Each number is 128 + 32 x the weight over its row's rms, rounded and kept within 0 to 255. Layers, rows and columns count from 0. Numbers have three digits each. The size before them is the row's rms in percent of the matrix's.

# o: layer 6 attention output (transposed), 128x96, rms 0.0799, rows 19-30,50-62,82-94,114-126, columns 0-95
# v: layer 6 attention value, 32x96, rms 0.0986, rows 19-31, columns 0-95
o50 094:127137084094135152129127152160074157157156141176095090088078113073141105109183166124169162130073069099104129154140143115134133144127165086180115138104089114168114136069103158117216069128115133076102120127123150085161078135160053156125107108096113095080077138138116133138100080094134160124
o82 102:131094152114106135123154141096146166008145110122125121133184123154084171116086143122106091180133105096113101104091097148191099148100128207141120139145157082103132141088147122108154151145105095127105157102147119132087129089120169083155164093087200145100157141092168125083141151198138141079
o114 119:092149167116100090138188104101132053136139065111170143115189111134113095146142114109144157140161178139159156055115092197155127105166119170132112123176170124119137142147156115080100159138140109201139156134122068188137145123157080112155084091108185124171180103103142097135154094108125095115
v19 107:169113133129131111112163152173179146098126108156201177095121163148105100141151116101078121167136160139128154076109096120132086204094202150134149102125120119077081094161138175158075136106088111133120116128134133126135120155086097111133062163144117185102138113177211080105110097098107152080
o19 095:123128137135090154122098092137163104160196096138189089048112060125110107131106113151089101114086154166102122138178129107160181085110125149087120129141094167137145125184107125196195121132115164105068097145120107180193149140067107127124110129189126107107118133111160107145139123120159168068
o51 094:192068128095100137104109124090076093173154126144128114136210150092134140131166095083096161110147090141078069136115164108100140106153152193126081145159109140181135108129105128114115118154097184134116139141164132120129148171182170144111161105132173127155173142114134122106132233149161083079
o83 102:124163125125154103135105142107148125173110180104119141076091124080110104129132184109128192081081162120097150159068186141114097138097173134134108089142165086132107160102125108113095155169150114106156132131092126112145128108189019128090141136116130082109165090087089168136146053082110170104
o115 124:111165134100126182107121057121149165119104099072105161142088101172156107171151155145152114091147175077121152163067123178183131088149116080118124111090144162109126160174143084111121159136139068147177109168130109120094119114126054167125119121155112149128118117061063150100143097127184183106
v20 096:087152146163118156110128088217117153093109099137142145123129127153149070131109159125082143202147118140201202123134111076173152160162117113143137092101152140146076131144122123115121106103137074113132129090091146111155168148084121102087170132156233120124140101098069079129139176161111146133
o20 092:137159115124077131147150114135163079126181157121081125234106126148110141160236125145146119103099096124156120128138132114090137154166110092104117109090107175153094102101133121196138061166095105115078141116139116090125066065151147162119120080162149117121124101162108122113134124146146205140
o52 081:154093092064146137117109124081104154147125137154124100151130139128130167165119114104109127157140114084058089166107171124137172084184191103127135171135163102124120063081148080115132132090079107121136135088132157217139132151121115118096151093105100151146132159161191171081042122089113131091
o84 108:175085140195153092104154139095104077133136166077106156157175137127136100148104132106123139058115132099160143138106145092111123082142155137079130124104139143132140196156139124196097130157113139127075078140116144079126141167143087139165105145162148116194217169044126109172141114152130154086
o116 111:120087174181155110154128136145148148167101166112090094101119075086109139094120150141074127084121183171177175072075132165141086163109129150125136141084142136107171179188046190109132130118168136143080128151146110089117141082138111133151092174144143130122179113121087084167146073113157116128
v21 107:141140164099090143106157068088105129118144119126109151103153103129145125194107180205102136143110083179068128126106106109136133137165165133148173135112137148167133096150072163119076142114082093103113051142087085148177163164178163087174152180127174167131080173128104135107133090150137140165
o21 117:107113138103100183143129100092168154165144145079160144188154081176127215135176133113067147140155147164094108118111145130128133163177124132104084121105085169152117106124122130134137086159144168138078101102087094188182101133127125156150108074147185144109135143146137136142145154120131115010
o53 092:103157108118114133140047146099096121105067108149140124129079197082189098158149140136155098132139143160163065118035104112132164151136132105160177195187106095116178147178136129141097114115129151071117132142078143142136160148117136154122095128135127126095161179179145091112103109093099132186
o85 103:136103169148110180114184118113153092109188127142110136140141114160133143135064107092117133095139146087089202131144149131102110154123160154145163093116193082111105121092092143124101198124182150141093160123122128174069161173103190127109147159140078111116158153082108215136104081109079150144
o117 117:164107145176152072101167145137118123158161142123138144161161082153104174118088115103106155102108126107097192122185155102073079161123144134127162079124193094116168163135102137089109129140179129163147145140120087072117121138098103120076146112103080144169134082083086226123167149137186132139
v22 093:131091146094132129160126179119147156113138125123100118193111149161153097140144144135143105119123134192129122112180165146106131118056122060105130099115145111084049118177100131115065103105110141106131110113029050097154121133144188116114160101122141061127058111102143117129088105119170132087
o22 082:136157155077147110168104139113173113184072113148123133173118117093125141086111143086119093178148039145101061185176049126168094121138137124137118125168107069138059170126124078084107100132074124104197134110129130149153148115130097115088129149162131142138121188149116118121108106122106077137
o54 098:128143133108119140091160160100154144121104142141144118083167158154151134134147131154151146143088124197129114062077236143187179134211138139114104136112136176150147125085154157142154171126145149149094117153152128159132151166134163078083176162114137102152168116138108064188153099127163105064
o86 086:089172144173122125226127107118069180189130167102109118110130075148166137112095100088123117084094166136092159104117123140085095167140177142120117102130161092153128105172103128160125119078100144153183111182092172129105094110168080113104155108110117174134115152128133154141091183104117200173
o118 114:097128094170168086149106155186079156129175148095159071083130112101167136107112121171170142136056129095080168155105055078084116175091113153160184145147143147135157115106114167121128096138102131157157124160143119142140139141155085133192155161115113187145170142150199161105174166125119138108
v23 101:121184198096081137156061124174090073131132149186094113092101138094118090185106114083145137169107123088164088175118101173131163108102134090108122068170110104122134185105058131120129103152069133174136104170144136119124173172110124167094127106156163124172114078123129083102122106141118114133
o23 081:100128136134101147145101098138144147103107099132189093080148138149168120093163139091106118122083127155082082184134130151140100157133112105106052066111125154164145127061119135136187107052089133167134127160144139165160136155091102098175083125148181209108096099111142101188121118106100074097
o55 092:116153108116148160127087152126199154126068111131134168108054175136108163145182104124112137154123111137089154072107138135121100112126150150144165136157153123138137134159153112119125206160163109113161131101164110112106030108174133119191168154093086065092133099140123165066089128112148196101
o87 102:126080108155101147128077161085122183156178117186125062119122137099135088175067133132170096123121156122111130110149149071098165121131128183099095131054111159160126103129166129144081160141161165112182140125136171147144145175093126145136164147130103167182163204114109110156119151082194093143
o119 117:078140153164135120066140140058101099144171133082121148105123139145138078146094142138153090117146177182191165141115093141113206141166097161142139139145126124096133119126167181114089074130121127110129175095116153118173143124103083110072115114137153127148155131135168108188146093063158048188
v24 101:150135126166148151067136118066208137088091145104131193087168155103137089103143117104050069130132125134151166146148088152107146115153145100119110157107134070157125118131091094144125146123095121181106116158131156086112185114155140089063095108135142155137076109066152097161182153062142123110
o24 103:130188136164119171121152103223119094169118142092112149141119140148139142138135092106158141129094190139138113107060159148095167136226142130095174105102125147132149120143152104150145191120137191089040152107083172147138109154110141135159094139179101075109098148139135160117147113100085156119
o56 088:065148123086158115129119119084138179153204154107097118144117191155043136153124088155135077100171104168072148149098086130113107094118152130094106128110098144221112077121081121127132148150134130123116141073152096141085153112170171184154099127157134125092115095157083140128173136177155136123
o88 083:139167122133062105203073139098105146097106142123093136110088102136163076093138186142139129134153112084128157148151074134101086174125146112144169139096148138064137144155098109174133103175066095123189108123117159131172156118156058111142183099095159117132159169121150087137134098102134173057
o120 126:162108136133081093131123162176124129134165099137114159122135054101160157133100208130089184137112172075201094105150135087167160178146154120148088130132112117039125198155192101141109129132179097154127113135080104104147117131115135165069147140103101116131108122151177088155112139124106147171
v25 100:080165111140118155170156196090118143124075150152153155101142090145125166168110092187091178135099131101134116142115112143183141114135099141132093112070117091089130089202119151068131144102056192156122175114154151170122058175147102159097106149103113119105129068112100104108084127145129170126
o25 101:099124211086159111092126145047155101107119125198144132115142111119078079123101189189121111076147057131105121120170124132183153151085118129124080144151080162104089174068161140126131118142064068143147150098129103154120139115139137106140140126159111174175170119111138130130117121167146082092
o57 093:181161103155152177163140104086115125124178148179113128144136078093155094125160156136141097096137105085151112141138095127156132098169145131147097156197135089169180146198118108140090164147189196064118067141122073140183099105105173115119124093135152051153099133158115131144110125121111082110
o89 106:141170139114111109131145126148141174115088096114150119122109150084095094124072078104131127162137170179062145099112147186081113137118104090113151111154151134136152136125169169172135093131107099117179146129213094122134105194138125087166165149114090043141120154126119084119110220154136189152
o121 106:114116154057123087127167109128152161140138116088122050120110146121133125135098088092083115100143190145126110084196159168167135176086124136108188139082128147096087077078170093172145093108117136130159216154130176101139119148135127185094098117138077128135124133105119065084127163146136148154
v26 093:129064106112159072131126099176128097139141205088142137103120152115065109131131111167142151119165089152047117144155081124115129185153118095143065140157100171136100119160152063187091125179114149164113129154082149148153192123113132146148155125037133115099140158096125126126171134126125093092
o26 081:131189100076136130116124118125129191127151127044176148062086129117192123105169119119153170140116138127126092155068138132113191119177118153140183123050183097098132130144142132112103179136146156095099107089137153116165130145132096143143121145121111021106124148164112166160140134164123164097
o58 096:138194130151149183164135141084098146174156229100132071166111117163160162104151140119133146145139163136160169095074171138131137156119107143100075091127180118142189087073100115129140155144122161083116110133086114128176120174094133106064127120182145137150100095134132107168144136067147133077
o90 088:146104081146125162116116109156098072142175159215078144156144116115165189116106156161119080130130131104108126086142126083121126108116163142172084187102124127147128141174068094074146062038142130136132118135114180063127103100094114137151129088106123170102137159130139081066136127143155103155
o122 124:107114129135095102118164152136162114179111049165128170118180109120144156116133137122150043167110159129113098130112165109117070083137191089187166172123123133129107184167136119135169137099091100145162114182108123082066134106146128121191068129105130121120120111085076125077118094162094076135
v27 098:150106158162103092152178116178116139165169058163149118153125105185084145158158160155127116093113122130104184068121073125130186129105143085085132123090187141114129097105111066095182099131109122118108080153103094120088122133110152142080140151043122188139129097168138132117169097100160089152
o27 085:171126145101140099116118148165135101104098109138103139155164097182145097103139115157165155051131108101145199192095121104118163106083143150126067120127142123170077124109140193123158188137097151113137185174182200091127103081123102158158109181142109109112105080090105128128123203131135098129
o59 096:097166123151165121055150136099066144157083164103117126114172157165158148096124175150161136138135125080195078099143152183119092150129139133124160130128083129132164108075146138120118149084086107078122180120137139146147088123180111150125172010133155110149147162128114142096112136062150135172
o91 100:137152176076152127156165130128119043122143156120079190118109122070094092165136125111161165137096106126061139131126173071146135125150129128095203134126166134141100133183056073168139160120149101173149151137067105146121149141103136139125119149095121072179094117157125159120131102188132081167
o123 110:153148152062125158203122108131150065153148147117141177140089112129152121134093067109124133131086128132099201125080090035131087128120070195119135180106162143094135104104083091153121080159195087147157126087106105124168121156141140083128110179123099136163091097118122148160136127134133145111
v28 096:162098217155119172122132094156155135113132129137126085129157081095131109118165123102130155159074170079127117165116169109180143107171145112136131169126104120136126128087100181102142199099118146131138139108163101065172091122038169115168130155085125152115147152068089156157117097160168062143
o28 090:113068087171109148067146150204104112118126094187156113087165083102119103127073145128125092116103150145045142103126159119125168099138131135144136127159074165162091132081126129150152174087084136123111142121119139171145081149150089156145110136086125076135101142054129107110161048087124170156
o60 087:130125161132151134174176156129135149158088177124124191169069169149086130136150128116155184124167085155133068127157097162123169128145101090151189110132138144089150142133166058129115212181108157143196129081113128113104141124147089137166116151175160061123114117157144123123121077092092159096
o92 098:168124115114120159099114078155138154115161121075166106143150131102131148135134068129138085182082208136190100127109159120172085093159113135089133149165121095158141104125122114111150095135173138109070086103138064174189152172082182176090126126122118110111198094117140151120086108103174080121
o124 114:049155099110139107100081083169206087132144100137145117135164134130116082106101085151078103101147140102148126169167140104147044156132140146111106163099094103172150149128106182127083082092117107117047135133121128134164135186135129166114174088099076162184130128148102118158177146118090115131
v29 096:133124161155175157106188094140104098161136168169074112144131123114098155102157135111128115149121136180095055124169088163128168117104088165162129144166092125163127131137140168067141170149109126076107141143121114134145128210075099111116164138161090188091123082128125132178114170161093164216
o29 090:093155106129166145178135150108167090106101160091083183158122131131070127133132128152151147132133127126177146133116097123158122177127125102089171087086037131124145138113173129118157131202105121147072140081069136135213130124082145098160092121151187146171088115147115127116133109134116055067
o61 083:091121125075151135117088147208093159166137124107139106126146119158140141117086156138140160093070129128183104130161151124165115119145171152125089127130137123126112187192103101114141141155112167157138102116128043089107151159219023085126165096112136146073103112124170114097131104085102141141
o93 105:163039138115085095067146076095159149113096095167115132148149110127120147141121137119164122143097120072096124128136106144104109115163078139113143155110198108171172107100116170074103111158145131104128149139089103204130180158099180173148106158105132119112221138070114135115150123128156140059
o125 109:145171124140120121142150092080123114113135124095044164158144170121153139173159107110136087138150118095074110142101122116107116132128125108127169142158165105144105106061177157135211124087135171100114145116085184140136178119084184170112046137106088091139158181115105073144121124184172123088
v30 098:122131189124134139135077163164170119089149163132199180150108144118070137137130150139124079190086136141141136135122143131199156139133108102186150116113101142151086064099103111110108089152170115100129130129172136161087163074140142106134071139100096116189164143174077180128084107193168137153
o30 081:073057160144155106159109166114164143120114057125162175111127173103141155120097114119056147100147165110085126185179137121184172180105102110176154136158109153173161139124162150075128161164160152173175086097098132119109115169104091093164073146140106161149116148150153172116129102135096087127
o62 107:079075094146084130125113127182152131106091104142101096063143144121153123089159126093117147114123113177074105101122164148083092137118181116127069122178165112190164139110130182158122143096136086123130148121123108108090093115134084227194123143104116138073090144066135128154186136105113166151
o94 103:231128176131170169065126159151119085071143151147121119181134127120126124152130107121144129040110119144168169103114178092092164101150113109156120123168097121161099140070152115160114088126118158155081163164099095159144096122185109128060133149149121108126193086108141153120110100099084118161
o126 112:163109114140111175115141168065101131133191124143159092166104100119096122121153130140140146093135182138117135121155139117149112107131151177184119193091083117112106126153114081195170136109125160144168084107132154127153097144187099083089138181185181166142179044118106092062103133109098108115
v31 104:163178142180125128118111132085114141128188119142132135132104159109081144175182140137175158102100160062137112114173117162141118200138160151128141212076047163153070109095112097122106099136133173146124188131128045125122119143116135116120085157112096135140089107070127189106137147120099122127